Weights of a small transformer language model.
Size: 11 layers, width 128, 6 heads of 32, MLP 512 tanh GELU, vocabulary 1573, 2.77M parameters.
Architecture: LayerNorm before each block, learned positions, biases, tied embeddings.
Each number is 500 + 50 x the weight over its row's rms, rounded and kept within 0 to 999. Layers, rows and columns count from 0. Numbers have three digits each. The size before them is the row's rms in percent of the matrix's.

# layer 3 MLP up, 512x128, rms 0.233, rows 200-254, columns 0-127
098:546443554467466448552438483498563404502467450439471500547443488544468513428462515466452450534481550525482498521484547566549522492445465546442493504412552463502480511441406472495561488458465517417520507495541487510406527609448567540471457492496510570460561532568519455531557420517512421452497510542586508462454501536533567579494685540420406493490604533497427560372495524525527508547474
101:543496437422530518496494475420520495460472444486538454525491489524531493456478568406503505484430457478515517416502507529575384550494508438527508484483491589489513594478516504551508490471543473479491517562525453504510505549557496470482384531513527500617544561452441456429529434482588559552615516548466541492472411595468490468578556477513496625460491383619539491468500601539404499562549
100:451534569536476476463466491561466527470500504532520458395519570597568426497431535503561612443493466494500474528601501482438475551479476427564496436541575597503465581427519484534519507485494531459539499556621469528510428547543496476525482456450520475492382507566512505446533470388515516497527437500498537506483456429463493522406618476507580590470541560539508534486426490450519503598391
114:571497416430451479511569517435471484485449467469609435445475507520549554436499411457629479529452424393481537494416458478527559545488454467378527470433513498468487450426500508503591498585593575484436441511459605524431497543544490485508565513504552468443540504452550514498511498596510490449517433479399466534489547394466533491586478535544461501578497560488488508451514542477479479552457
092:471546524619516477449564436510496429491486569489473470411512523504395554527518499505531463575451491526519513453528464438512415484481599401475468579531566515473491586553495496576456529447567504438495552515420417501534583517460482426492518531553455383549544596489508446432517458520524415474560499458583467487537463477439568536527500507448584426550500388544436495506509484523493433587562
100:532449595468436568452501504463436505558515627541503550471392517441459475529498502473531549476496550526500447431458469555517561445494458548420486580534437531501497430528500469567463466514514516491501517519467537523522424487449491594538420519490508408399566462449377532461573527448461550505550459402507447543528513533427498474469469469486470566546519403406518614502466418614485499555485
105:512550640480560450461504523558464450595520459489564448468533381479576563513532534448526537425463443504478510560431472536568474499477489537464481630498507504605450518508479522480413522490497491503472510517498526421523430458506523547557471414530623501553444451568513447499434508426513435424550448532522430537595512424497478522536525512468485528468494475570568518463411397490552408550504
098:541482603545477538478509505503532496551559451502472470407439580426413496525552480567439536600608491517540475401462489469407539532464479437535544566492405520450460555533544516397512437523631517511529560516433435400515466504462540578533480538536507444440546529537558461430447579466480475485475509552537511476547441553494502405507564449461530590512484428533431508479501552496558486466548
104:533499593394419542582521532596461531432471459403540514574442474491436537466477499477469560540456449476475498496480547527471363544546493475489512485469602529533481463488537353531490519652546504443458472459428451465533444426453472497491485533530563466474472539524540490523533516415498519600494553566477572519451534425426558555533483588500528497518475582485516506575519473528565515433493
113:534477453500474498501476455572396438481391439408563454497470515581460547519466575510504541568494460499503480547476435547476470475572503472521420516425610446501473506472441572414518593422529550455531562638465522490465525428504532561474583548463528496511475445489523478471434550500571524490502503398543533465579463481531555619420512559489487574592498479532414453515499461544497528439474
093:467399479570473589440560455545396528424456509466561482460545565513558495535437549489464478548467516508562545549487485460518511559448523513500472416593561488482479429494462509456521439502526508530482549534464414484476500482546502445501564532475458488467341512470504598532528527491590554536500421436509570581435446494441482465526503458424431538500446379530508546575558528462483367561524
108:473420594553432506420459494490505502470476458498505545514522536478462508412558561475506496611601469399570499449561544386430462457503458503545478434581510519558617458487492587483492536577558503443500479484422567447514489533428579509444556460457533513433455605457427563439504488525535521549517477450490500516467515473440447463510550557534547512503578462601513442382476448498502544501525
107:471496584435514536635480455523425425578535514483492498408534481524470482568478465476459433404563483555444443367670530545490540518466486473571570473530514511424564531546441520534529426503484507491492487505590481451537456470585462497465506535458499487545521451497455541468523448502475498397558434555516519453486507469372466425518544483503536434465560476453569522511502591466438482517552
110:436487509523351472571556448413506429501448497488474459463539487405528479537544526466435543476558491513516407381486496456416534483518439489539491462487496534437568510557582456581558597484487460491390558564495584516520525561490501513541548539592435478521480527471485453485368491578514514472541517531494425498478600480458562567531458497432502587537509482463444484497562537498487436580445
100:533546538457555500546491463432440514525499480584483433538477456504528448539614516493434492481486523550441465459482553523449561485517449497564465457595474572496403468557486554609562527502461538475473492458556477515508477372472466481407372621511527492478497456529435544449521451500482542570446479466569483521580525445542457539465450409556547513491462463592559518435450397552474468505405
100:492493479527425523588575437343509415466470471478491474482424465468436534612568543456554416451411555525476526481529503498450435422538533542555532474474493419523483503517487418459586525463515585552516587410523588516495477424497511528523535486516584519471528505582500578411523487456468446489484494497422534520475569496542485480498573608556478466586482461530514475452599493431515548474479
101:485491491416530457486610548597590503513384494549521533467386509506543509404540463504441539465482432514513612480447549490465505525574511540474525414570412597497508487475470473451498591519558547567529478549410504334548523511456482544528476521599487491468482447460444427504492535499506471507511506488453497521479512431414528528556506515570438481495512466530565582520446581458472539427541
106:514472474445416536465517479520469392485429548474529592469474543499446466429500512498420610584537513430516508525460461520378488461459553580513539555531519548522525614531548514557417510465450469516575500426451532500476466519524560503459380398522488555514473532557567416435511489482568520535548526488570594498500437449460547541455490455483593455487574527556547532451542386481490489439496
096:501531531484454526499487420467392551543457434557548429474512585551571534586543519487414412465497490582446443453556571391486466527466472463454511486603529501437532467506508522468515462398468579434504551513497511509476594465516474439482555412532506464558561442482409503610591497475567512604559502484587520469520444460433546562493438482545469468509480412465564473498533534509445468463505
096:456534524495586514523419455415528439562467593524427493471500488495467531571526473423456497584571513465406508480531448552522439403475437444509511507502540534475438560418470469533569568417557516571527536453453483434531441502577614466460491511533473528526425526512469420542483562543466450461565594491549458444486483436516432548541577524448561392461530567465508501479499538460488446391456
098:467453574407491564453501511550442519495525554518452418473486538524481406399577449545529536550410547481443489616519527538459439459482515501465492492501505532545528445503559637468536590454585482465469599499515499451469415521509527548570541421500528582525503478430511571603503518461598559503495389529513536435509485433480482508551434490485478452497481525558558452548376558507512460497475
095:500518392523541419469490394553528440503487575383418538525618524498478465533556393559507444497483518467459430502538519527451459550483495493422515475392543513510528465526533454499487507484575520435472495476491532435527527395509470454498539515480592450588461527610482481419537442484510595452616477526535489493556545464603417480513557519452516560520569464625465477472511522524491482496492
098:476433470492433416538499480525464514477549473541501537579485549505481473452479511479551528409411568567455584525436512453535344472485515431418496489404421495460533431408602515548538517530489496526498537489571464555438541488575519458531455493435527547560580500534486491480501538510482453504424452495518544590558515573534435488469582448434527515536470550440619542455554406421469537459482
085:500534448476412531479490550528454516374527526451529452558437496507565542488457480435513457390533523426475475600447551594487464550478467440488558456512465422552564541505438455488526467554562480539406521415462466462529467517488438520381558500411559478499495525475488519463479425444485435505527479592564458476493520480554470550600484469570441499502529429451536515514503513545479491676564
109:521595526517542470539508455496509474532658442435478510539543519443454489614481446441571528469527519551598550497455546558578506508482455477582646476491552482403513446567504492450572420466393525514488419498407560494418556480423445447469462519574540496517483501523492420475521454531519515537493488528438453549481467458467521462439505481493519473587454585446583474527434449548506470521505
088:487543572479483455483510514482474431430432469447511484437539497470400598535615512438543486401493468541517517481475471510426574585463420411477441510517422539524492462472527524593524540551545470412442444449526439471514525471535430549427472435538479558431428444505456467578521515423557506489527526522507458554585498530519559505360490427539519517591587503485473492567505503551526440420535
097:484560507482495507463458520485427463497513455514445525483479518503619504528582484417608576442432440481376498450521571492459532538445500478464474535439550536556563463428461454479483465487531396491540540469514503455488597565460550441522405514363527535552494469504500506552492610605495479491527524520463529452520539504471586499472510408520629509496511517475535507551406397468471444532571
105:485525485630511435530435471427534431512460515466530561367503458571486580494534485524479537466442537580538438496551528596437538552436551450485439531408470483434623484508496601553534479505552550531508514554501512478487574543535409460530497496469513540539595513446469480443561552454491453499502461525440592488476505580510517503539463489527462448468569544476476456625417448469474390530502
109:475542493535494500426481484483533482626501487457443575518411518588476504464533501484488407493455582470431597457575416508371431503437497554473493443455515500538540429437426511480476521533427489514473513565527495463460492469459482485419479444473432534525559525625492458488593441450516444532496582428587543501471575513559531556420418459467549578479463505476507525504504397495544488592516
093:507557484573513472434512482419563466527586468504573533424497536529495512599543519583485568602519495538427565453462512495466510471502537568452493437551480515485520551507516446502551395459518637450521472525551448514474489535447565382451484433481489502475479513560522505492439612512558553543539516558457593509524540548498459538571516474404525386533523476551468475508583418490539441513616
101:548406498491441410506495480583517506476475506511515552454517438589506442500515520426590440485557523570465448541460486456529528461491494507560425526581556491568552439495423516519488448441625551521571517564433502484500465458501573482431509519435577459523486483556432430554517511458575488450532511458562528441498501481566500564520425436419348461499525545502409518575485516502464563443392
083:562569507449407448449490490465510500549471554512599530447468564466426615564480478420444586389514530474520481458631494501515399568429494463496421489459507573464523507514541481499591438460532428505471535473499494536514463559484469379477527460445598544487453447499518469475497517503481470583472510524431413605568508555527500469520538512503508506506480551425560449504429454526400435494458
090:385550564453558488499497474490554503481460536429548516499492392440493549557478470454537461481511547563527481442547566506526464504499409467466404499505548445477494448526605576429519461514467471466458484515478526516371616439458512466442507480591458480454405520503510537429586584487512505561435501477484520483519516600552450465437463534539543575545528513397564503458397514548563508413546
077:453490535570480535506512582527548494494532428502581488488498526511440479506522445565470575472491527511570498435394451440539532480404416514563443547519513487547528575534510448490469575453436447527467498475507509448489585588535470533547569438491505492495590439461520512551382503430567595581436547365556474455472541492473525477479519473489462521489590350444504514493571567525485498573439
101:468486534372435479537511470509521581466526548428412501539501522520432553482506456446482579487524521414440503395498494422651486442531502483555409461474416526452459499452556527527511446477493535558535561540497501392525516484437460470521492519492527479664511496480482498514535531541507490479427431533513599630560497475445509552502546497489413557512496536588562462518494553518547418474543
092:480464424505461459502443494605545460507543473514478425462478582527515505480564620595446485529529497523490491486547455532583522416525541504528465421569553452606472571563453473475516525493451595424450484497434513493552472425433419514524373555531518476535521551531533447468457549510500526552523516605415453539458466460497438397497470445487526582490555434420527552536544544572550548466545
094:496520474461434498462526453506430496511584524434511484478450464465471467512525505595489519438521480487511489414559537554543453499540508470544491449550542520488483593419536454619607513439507501468548499458456449567510470445408435520563490526476536463536594582523563609494441607421594495461432560459526512445513524482452520376535510402489431503484482485451536510557499535483480447381403
105:453487420541489478537525483448517596511561515526505487580557573477467557476462466482517546486490575560476511441450496535518410575440434538516486426498476463401450454469489434380514439432496490545505395455511440548504495440556421525469589483460447553440571541550506364489424471517496462472589472420395528482518477396448431474445495574509497498535530574492524547490591462453500500545519
107:447342498526518473441587460512487449441468475507518444547564558505503497451557455503444432441504487436481509492470523479449524521486466584418573629539526508483516498515533504571437459441503513505605554491586530490565483430430526559528440428566408455556418537494597428524520505497516430562516434427531472500533497453480506609512585522517594520569514395505513524556495524525539486526547
093:461521554601520466486477452529394519561467489497471500452552516459510514546503607435521523588546581514461503478453441572425440505493511472498495514505475553514586514430476462386589536461500513536427418499504463378446576547364495456489656489541500409611468537516487563500499530523546529460552475503598491468525514458546513534523479438580522433519494467461515474498465554535500570472452
101:499590507444492520464478470448509594582503495501533441426646468467580559470526482463480490538596492541458522538520465473483471380473508489472450583459561480550523498485526416476546522436490446539572452465485457534528515532406460450488500494539474429488471470587531566398482618357510502591425462435489506466599501488449590527504455503496466417505545444548586515537509487523497525545491
086:541389494483485452533529493433552429557474481620499454408468472418468470500504429435449502588500455510447545536515426576458487470460506453510502494601481432520555462459502427565514498571455521495412557514548501565483504509486485454482545499495487505456508471615564632603551457545443537551546504455527561456467604455546535540545474538481493535542495491545473430473597409554558544584489
105:517499453513481572434550502464485546418473502524517546504512510544422491472497430449458560536526603459498524508529444578508546530491534474492546470440511402594440481481406544438511536474469571481612472498450596487533583534448466471452505496512524507460489531493465489385540642559493534460471530521479482483476606487471523569509574513593432625589397436564473451490552524535479510562436
095:540413405528538544483507516529524500553434479460527592549449535566483536442542538528473546509471386487473486497566508536569466576592588497399453548401520347499390580465471545504438456421444576565502493511427501549458435518509476488408539492525403527470522480605441494567498495512552491449523491549534470542527509505437446551517436438508536493493534530513410503477466549551547469492469
084:507413471520511478532482554428432370459504456583421505484566584549473531424476477458537506478529507522537513507438535616490558490431498534529540544508503507512443473441493548501534537421512539383501497468590485469594498524416515430480526567507548594479498524577474514521519486449516506501597555471520403582493505452472504538524516415471565518580522582446531565492535484429352517536417
084:525475478474531516526464507592483504480522522417465534517522459500480430586481470509554563437452495526504544549549407499442456546495564438431528518479509443543470534409477464522505511499454459549542500532496526517567541454548415434421434547490548573540490517459606499534446596487558607452482424464467461451543434476470583524620556375573460549504472505379404517479517535559513559483417
096:578593522503546611430472482522572525597463373505539431417507526530504467464554480452420501440542494457523429549463565583456441541519466462482456511551487458528486487507522510510523553382504485573586531516522542473557545551484464473534525552473422487543532459539451487565497570504574468542550579514418539454513541402482490428480480590493488531540603532534507569492500467450537432580395
096:399521559556527502487493496484447594511504463430463538464547529573580530564507556507541447477519487455509459451587515511509604519555407425475469442494403563565585461556442454484466396497524471537379421475501474439430538543510465522470571507478482383495516475553495438484549466540531486512433490461457477545495487506515502596661545528502529515503521554476468524492549511423556432499603
106:607444546471533555497581447520491476416432449596598496503449584493541449504396520490440536421575530497520527458510430491471483470518468491576547518505519527409446455501546486540534565459462521524481370482464485509463429386587548543542474515485497434536472505545484487562604596483489492469479524530573502462510464454499415503468479455530515474565485395425502482562532516508493345540500
084:534465491445508447469545470518485497427589594512493475494468468535558501505512540417406521482553512460534486542465508577503516488560504505423552571629538453485508457531601548584489477504474509482498527503459470425608613567460508430484513507429479499519545479365479564505619542498423411605519490548439463457528454540502526563477553515406480505543553449453503437452522527504600526515573
110:515460495438462448474507449456533519573436537473538434383469555477501422482507541494435496460478495552491535553527589523472596536468489464553452498498497384514598391430470404481569525531452538532434506488493526476556549515580510589411471475440482462543467518469536555593498408522398591486525471421448410502444439434612500526508475464504520598507553516498539544496493481446453501547460
101:472546473522517499536477532453509432481471516505463500422450525490592561510505527490565523561454532610508432476508541536458522570463541559495388444387516544459611511504407445436481487575554516471575455489498379491487488569526492415505463540473512429513480576500498429436474507392486549553523526575542418498459474587396603512512561461553439464502520487523440414521462520435520471521574
087:552518578519525382566448546568432523510535493553470466408462443443449521485551472460484495518533488466459618355495494596483529523451530496488455524537548530519452523484459460516560487463479522530477551488450475470508504448469576416505414519444519481511499579585556575408380487498504456529382448542520410500494494533479540512505551510468486474485519526455487545442421449421660521452485
099:393411475507482467546508495480522504488566492494505464565588478486455478517501517480565494453502487472499460438537451489484496459529454492650435513435552427469540492463430445616491465562486474502396487465441458555524479519500461530434539561559500500520524533378539420542484488430510540442567422505523512567572503484407553578549559537454527627509474464450497361524529527416522513573551
094:485462489534528437454552449428476459492546541507548571491532426490572532561491403511480639515483487415503495502495485444503564482488527488508381501457585504526590544527541434406538488523570485517490454510426539422476572497535511483477643565547415543582502527414408522428475503556478533480523547496537440484528438513425554514449437593440527518531550515510497590518459590557444466509463
# layer 3 MLP down (transposed), 512x128, rms 0.223, rows 200-253, columns 0-127
096:486587486548521563452488518532526504373583506454684514601535536409477508559534587477467528471526502516534490545539603417529511466554432519467485479465511516533485576477513480457535425478433466463440490533531596597467472529474528494501524496502438540399569510501543510478516460629546489500550515554529388450428512476458573530544524492484501428507439465461496549541506534555529569476580
110:423454465565449467459551536475451424483506542535508594448482530413483491476546479533490483544546492496526527448507542529553605517556523586502444563460597575424443595482531436514511492463523426510437480608513573461411507482443490463542470415594457484511429488552486530503538620518516421425570507447459502400451466512615542492480528438468489611539425450482443483487523504524515488544505
111:420508472440501604454506597437426440512499450426478527538453516510566474493534420496513525537515425541494445541456452580510611539585472492467558505539492484478567521570547584507471518546528460585514497446445502456522531459500450514468590533482430548519546533507483470551413431598468585480485599470440530435440499459485494499535527508441527628451461467560442533411476609484469471420550
101:467513506515493627482425529440448518454489552503473537476453533478519460527456495400516491498459506377511499518511488424495590476446549514492506513471525570483520506509540552554631484550494457561366482448476493496590669425538573516465501581450431456508572492572463500507451490464521490509520523543484508500448359455458613520542503407467475523499508480514609481439487516445428496507482
098:528501402437526562460582498419499496548431467544503580551410525568572501508460520487539515488479524483453492506531480480496526456485577435507521481504469559520510473519399506485552517524435448546522443505503591479437563516474557536550525518451410408475492468493469519593508482535560571443457441468561469457467516682478415550409535554460475481516577551453433518458546562514478435625576
097:449449465515448609523482520452582588482514498511503566525476501588523447526575497490381472532448442463451446528569544505490480454445588513607518489531486439473545514417496437450505473477436520511448486517450479499381444509554524395537490491585473445467517480573577407618506477471502468484572502520486532471488547493524574627443444506512472404487475571439393490474462522477440487514456
104:475546551492506489452633630417502544513467550516530588464461606501524560480538451516521497426428502465487478529419496466405484478504482560463454504498589512409462497470548569420475498637533614521466537354460522462494466535512552525496436491517491479564531508488502548546472517480451471437532545500569537533531536541434536510558466481537564491348494505499483426521594520513470510484463
101:429548485418559430568503442594472454488458396497523438474442522498458556507504566466488422540500504459428525500422464535613508483507531520442584506604505517597472472512485460528500508545582573554437497491555490522368510501520461476538481508541539544548480563477482536456582461537518530434495583491548527465510572474451498513541465528423378550471599496499472359538532465534431501504578
103:468447465560607379504451559475490479466518492526450477406491483404509480450581578510563465439464558491493508520533440481525549478429420541489563470566429443477430458517496562562488479414432455483537550503449533435519580474417546418489591525477510488373487445395457499489517539467486501514503546467638472487582536542536483440486454508599513471507519512544467434448519501494445431437523
097:605517550446483560543444444579440506577445558453433595554517478430485435477494480487558495418444468556491446426539568496508476527599518584444493449439483525510431474430581573421433520442379506510510462472511535541527586505454547440442565504485523452545516513461450441514507529580420524408480463506457432462468543497487563496594537368489478505515548452532474538503470477567511485544496
086:476593481495494503534520498483505458448512535480481451495415529470516522487345475507454501424540487552523454445513529565444510549546538470568381566400430528500491420449498468464515515526442469543500458433540570596515512438561448526574450484524477579580493576477381444495548518379444480431530425500469493507484432445459511496553561501531517436493417523498474487528496393603493583540478
112:569547421424521535454509531443539548507468432512514488567460420518444478488487503466531478396489442485501515449547564524510558469525466518445462425509445634560472501510494487438475506459429554569636511617515455521496598492526536430484449433528498503437493578487434422397509441500479501461467565571565449572505481514456469427539612584507481540514571404486474517516492553525532554508563
102:566472520492515438500515408551482524549466507526428503652498498486400525394417542460572484493475502531462585485505574427556458434417502481461439469566476402592445439416419459579489477483475531592499605489517508453461533518524514437470567566496552434522518539449543438449432491504442496519571514459502516523548510535467460495558485459518544561452526538556572521380552487448548500496519
104:496539480461472541466486499464530484550513452479493636529507526469558461489520510565447539452551430507469504366580498383474504463531526495555450471602505467474523556421518550595496591529486480558529550514526472421564515426486485460600468527391458480581481585603435478490526544443480571414546480548541454462416491514572524494503514486538522524585497515532505465628598521491545545490513
098:482515435536477504486478537484496406508509479540471508461468563529447396572480454592547410507521492561443511530535571589508486407423454402550505498514634541588570532510490410429415512613444519553424523551495394486447513483499554571570451467506526490457451504575500577508499534529490522426413518466477464537540472536485479527529433478446469551479495396486394483458495445517504512564503
083:451585531546576429463481496552515484470565518472574518469592576471574528462578506554492478409557460519541485495455436481581440428431487611456498595502493529549494491524434566501480552457499510589445468552529477489497597543534480402447487536446429506520439521384506489489486554503525558464584538476584497457467438517393577544506432463502480475500523567465548510550540590511452420547564
108:422517447536442480506579388503497465486445439493520425451550453474508413549485494604504567544545494612490541501523495537479469490486513458545456529464465484445593490552493443566410438482522584522487435488571535562490626591495517365425466522565534448429489535505538496494576636416519418507567531562540523498490539490512446536457534543573463447485511491551492511442470448503451465513481
093:523510539495587502508512488513552608531553500555529575569447494466506488381455554537530478443607462480477566498450482397552460536488513518595429511525441480533471524476531551533503455450531466482495477515486573505534522414442455521579516477505574417462489508566477546539427451453426555436493497532581518513470452522587406402608540531545552478470518531466488487508511606591628498495580
096:452602584536491432460457474450573604417479479466431494509569484505523577461444509589524496408404424511509494548525509461423467496555508534511533533426464423595503478471521469473521496459541461560431475514560560496501487444519525467466452585437476500516421498513478410534486573607555544492459460446432471439434510473377515481521572463529557528482545463447400411463488481470589519532475
089:556548384456498444467485454428493501597494505515455569480569458531524440449498421588500570498501625504459498532464434591550485511607439590364494571539526461445453476515498541520462479542519467539540554522558588554512379519539568551562512439443497450467393431485460485447475498525447517512516530463472501463456463555577489409508501482504465529528502545474491480518474508561420434511579
102:450448448534503485572489568496497486528467512554486503507534446525489568608431481430481502545554465363464473418561472498535498513516521469548521469472534530427507481465452429461529527438532380496534428570506557536514598508496521451487471518518502514435493505491470408393527508550453527504554446477551428472537457613380502575601626573501544474483574477503519486460559544505519506388578
100:528530478470393485404531515523448599548486550496535526494526534484507478456500494470428533491527615479418532462581571514530540552494557505465557473498574625518455527487458402562487585558460471445544460557568602502551519411532466542543522542469527584483564459497446469390577460486530547491501494510412425586496491456539538442484471589472451516569569524528465388495534546539527553527504
100:461577497445528545456594517514589324556518477430516503441472481495486539483536410457396471460455525459578489516468564571442492443408579510477507527520551597486538459502466513455516439487495521505478494517549531388451486535413521469442506443480392483499424550547406509556517424536504383450483486489511486564501539437460468452602534428516509520522503483515456608538538530493484503531465
087:642555510419532498555445518478433561506493577429496499509503565506514509498460508546576354387569496421370499482429399460464493518557443570608465534544514502537502491465465488473511597470434563584495505451479530445450513509580578516507538391492509461529476510561538494602531470481479472571548470503464485575548534531428553496533458427474514527506488489530520508445446433459520493504501
102:471552480570423502521564489483483539415427517470462452421494431467477417457518575496412430496494505498414505482567536451429485553528548458488481451454558526532470522474518590520460544449481489452462510581576522518439496514633489527434600480589591509545510585507486505513449531544484449412516493559590501420521446510576512531487491499432571532451570503518413465602415462520396482459506
095:497519442500569428535499511556471541486397471584572508482627494530529512558592495475612499474548507578506517399527608507514449609503519561543570505563469495547484511564530508570627504573495466511484544506544498464510440598480564557596449467507476502542533577511530490540581551516546578545479444496426499512552507447468458483422583496532521483601485510500578523513501537576536499447455
099:429505500522482566447474469442486473474556552442554464587501495532491629492427515482519409482436572444560467448497465567580564469434454493482590520475510504542400456419476395521508474486440538611568515471495502478475514524554441532537455557503453501481525551494444549480437477596531415454470499436482528454492546547428494411514510495545428458474485505507584558489562347572464450489441
101:561535389467503601511607468438485489503557472588419553575515476456526433488465500514500408541459550508504511495539498504596465511587382462442463461538426535488439500565587536458554508505470434429528479601508469467450435508496562490513497455597518453560512525403476592570420523477466570429513591584436531558518515547468513439485498452509561521496555499465474550444487452526498475435486
106:442477573497503568436474440408442595587452504438518482473484537422578435443555560424447556529549549466537472460376499453450469538462372577535502469502470507507538466423531507436467469481547540441516447470528422552494500475468538516407512588450543439542653504550503473499520473511602523575456542536511458455554467505479433516453516478532517509497588477463540553559575528490531442525490
093:445464471521483471548498464452507542437492531504527436495440568442532519528503481574518570478500410487511466466487563431536526560554476565452501514475473491510515556488524521581467504513491560499532521468447480530479436554476554543576444461426471526458557477563464430560482523454500510385573494593591507488434467627444582388511587488538495556460486501451591480491533534660639486427489
101:532420445532514491456503436488507384471381555522487552500455500574568523489528675450507500555528433478438554487582494525425562543454560399426412482498510444580480613482465541471574579544513480517486441546523452428543450491515491485574544462408395500477489434555514551476513518532428493507519428513503481515497468463516516479477466423525556555547537412459484456528500560443535539517519
099:596452414482495528490505545454517535485468566521501508465502398483477472477517495542540499589422464429579565474570574544395499537462463469500509446532458436628560524437520475495531406566537429399524384464500389568456497503497471451517528508522448466514450524429539580475452533511465586531556501497456526411581566464514498527524493497453471530535536562465565510362516464532533528465559
102:411430507544492484420520510484473464560410482457576512509437498515403507452504614468552487614482500502453523473501442542580473530482513585487469491509558504511558495508481437650452556542578584483526521534451478419567523398533488497455512565550519507368421544543415469485505464562506493460499536570460499468415512413541506406498471520469516491474485398581448478549529523453427495515496
081:429507572567454459464503563454407560497508568523435469485443469552456539522489461501509447509522406497521490470417576438506615548507411492487447438449436443574508440521527541559484530516417523578487441564472525425392388524536433479509391464585604502439486470488535485506486601448412465532499525396544514428513446503471527513460537531489553501525506538575502477494512522488437549492431
109:557474543552510413512498561584520597557562546512511554534497560508467427478489503466614549533494562472458472484544547508476493561503468488438397493443474539491453473589537546615519504479512515475546433553529573519454469532379448488575519450517445502519535469458552587541515408475447523574492472493499522483545458435556496555578470540479505419505477573575418573470346413474525544511500
096:541530483545414492504509474531481520532499478461514550504539437511499478443500458471548574490493421553489391509429506489435425481583493508449498484474432505460487516556519614537496557589450490415369527444488521549473452558451560489496580481561490443515529447504536465523551476440480532459616582429503351467586446611443498455476521479463490417572497531542413530459427478453521580516472
105:624424424514544500590547469514439470412481497438460453554505572462576485406477541498461437524493459508541504476516482544587457502498535540606528516573560482461493526479543568561399487462459522446565518559503393436452476472519484584546454466516512556540468485463494438501503534568522508576460545498594446461474479430520517527408561408491519561411504436422529474413496575488538410483503
098:476523505488457536466449469541589451515527530511553553420540508511483535491535537548511457558512543449542453470495448448489498520512458480503505534494540417490555421447509454508518514523538528437483531530512490575594569566555581498425475523538373466528415457429541527514462546449479434525457583574508535540417584615523524479505509495399528407499522388628413466518450409539502441580424
107:530562391429510546483487492519594495487425561481559611546405480479481421626519542509563559528482587517482465504574565494535561525588528518634496432489467424513498499528491426495544460516477569454517512515494416560453571518489493516517535437448564556488438467539419483459460497437441557401508490576432543560516487487549465562479588473548506460429519511510494584514462563469465482547448
091:467523539416442541509543548516512489527555602509493481345539519437491475499554409617568423482444515528593483461509570507460527504557494550423494486521513462508464453599566528457422564468472453451539459480510522508498519598454516479504433513467550498511398483520519476495547504460552534496446411469435546483536512490516604466475479660548430546449468489503466496393511498467571536586461
112:580492580497583547503518411455409434438436497543506508401479509521553459521465439477514493478541438432516428538490506548526510578538395522470481463479530608477490402461410575551519492482560461384528512554467480353482455498446497522479516522505518487529448477461543508504408398429534378425501513520554476542440497444523594514473489434520516526476522440566534453548588509503533525471510
085:501482491384539462504492502489515542534563530414546448490543488475446569507512437552575505479593479480425447501504439397527494506508573500538469457373532544604455467492496489462532397446596515508427498575533440550423525514542549480500496422509516591480423502486532469514455546618588512509483489424478529508566465569545465526531563408530451470478437483425486575504438412546542500503590
113:469397566536502442422512490482464503398452412484567492530503438507463502496557583449467507502462494528467427551522523464526378537454473534560442562555427554419497476531547540427548512536515433578512512388461435376524525462538520467439499550458560472429517461529476531581439588530555572412450504425482500508488500478474521497467574482454500461512528441545556481489483482435564548600598
098:505508465515465461515433488445407416484553471510501519535424536485510449491488490521459440493492464476551498546456466431531513493460500425525494492558530571487440468485487537537505526492417508533511495568494534437615537456472527552549491429447523510459440527479492471455487485509482592560455554607567485497519560631432625392433538587610486557461470537390487522576450425565422546402532
089:423450424517545488509412513485503438458430561458513530526530533514497553445505402597468431485451566472495522555511464468405496411521513527519553511566484501562520537500595407523469575576520423481545573383493515522543424400504530483562507453520571525494585511497566577605542465457477470543433397519522537441521510540523510501593476465564570446473531444542501489473510549511478562431581
093:472398513439514478491433635451471466587473463521520527585609468532492497486457478458493517528476460405480406504538510393492440427509510430525538380516544477472470474536529555532513526426485502512518521471430505498516500434473492611541471458415505496535535340576534475568493424556486498513563550514537624494545557513534540471530506469477461477487458510491486458538473575514444477397404
109:570530475483494492454422461584447511657457500491513500507558561449555437587469543553406600530505479490472371527529468542493534561542487586493480476539549554502470482587416518563459481474460553525523522501445423565555536505494497498512478463589554603545569538487518513531504496537454484559493564550495494596561606572538531565416538486414425515491540478582545460481543538457498470519547
106:539508502439567470552513541513393574489528432452381478523537491468484502428442465565508528466477480490548480455488347476498549516531507491545523461461582539506488449452444436616569451570537450488513494588527503474555573443401434522487454468515598526652460566471526472513517554535476536503519520490474460460492524494505494432571636533506440547413489495544568571462546545538498496468538
110:519483471518432544536547540508541478504406498583519526431521491370466470572477508498497644508400472419535523443534557478471542476534429472539456422485591478563460498464445574552612360476460542511451505582469473401548533564501508516415519539522527464490516472471413502518524550362506519537536549512432466503491484537521510512539499502500556474504570493457488482514548553538519639510461
077:458593418510540638515548483457436557426471396414523501474595428489454484461451453584556496494525532501485423534506447546499409510481430498555424477396492480577560487501481517427475476554487509486464384537520436493478429520523509578520569506528486537580510511539495571521474463533593514440534506473559502497557530591510475419507512489493523494549471584589479590487503625562495501478489
093:473592539486487509586418509535529458533462548473551461518464435547475417450507491643499485487437486495491435434529440504536467415466402512471522510470486540588457449499487573657478551440488432465481466507571453467486506542402509547565523469523526512506529562501505516530562585533551553522495508534483590477424566500424531435510422550455496444506472644463504520570548557440503489435558
102:548366538549484520520500448485485454477597498492513499522540522546452512561397525466472531494589503520544498529414442427595499573502442509475532490599420554568516454509550429488560449427455521494492439523487542454486485521480545573583498429553494464490558458542407555493589579570493553524545548477490585547492469491521527559472478440523413607431431501459480527461466430611513562433509
089:427509530527495522618488469575494535467412495602439543486561576484531506519478563474436519536436496521548496578463516532478535464527489446439491441519410488524496464536552587499428523547490442508472498543490395562501438485442478443501452510520497502409482349606414454564506461563418557439461485484423540527542557580542509457498543514551380582473439523500479402484486551459502537513474
109:402454474515600528516531430509439450478449497565442610429491566435497514583518579554553611394542561483485507487485507518510528435511535546474500528494527427545627442493497490552437528561512524476497537472516389499606541523495521602478574509517497516494553515482451437582439541478512526506461454413541468491532514396490423597513507460396521551539500452523461425500489503520541520589493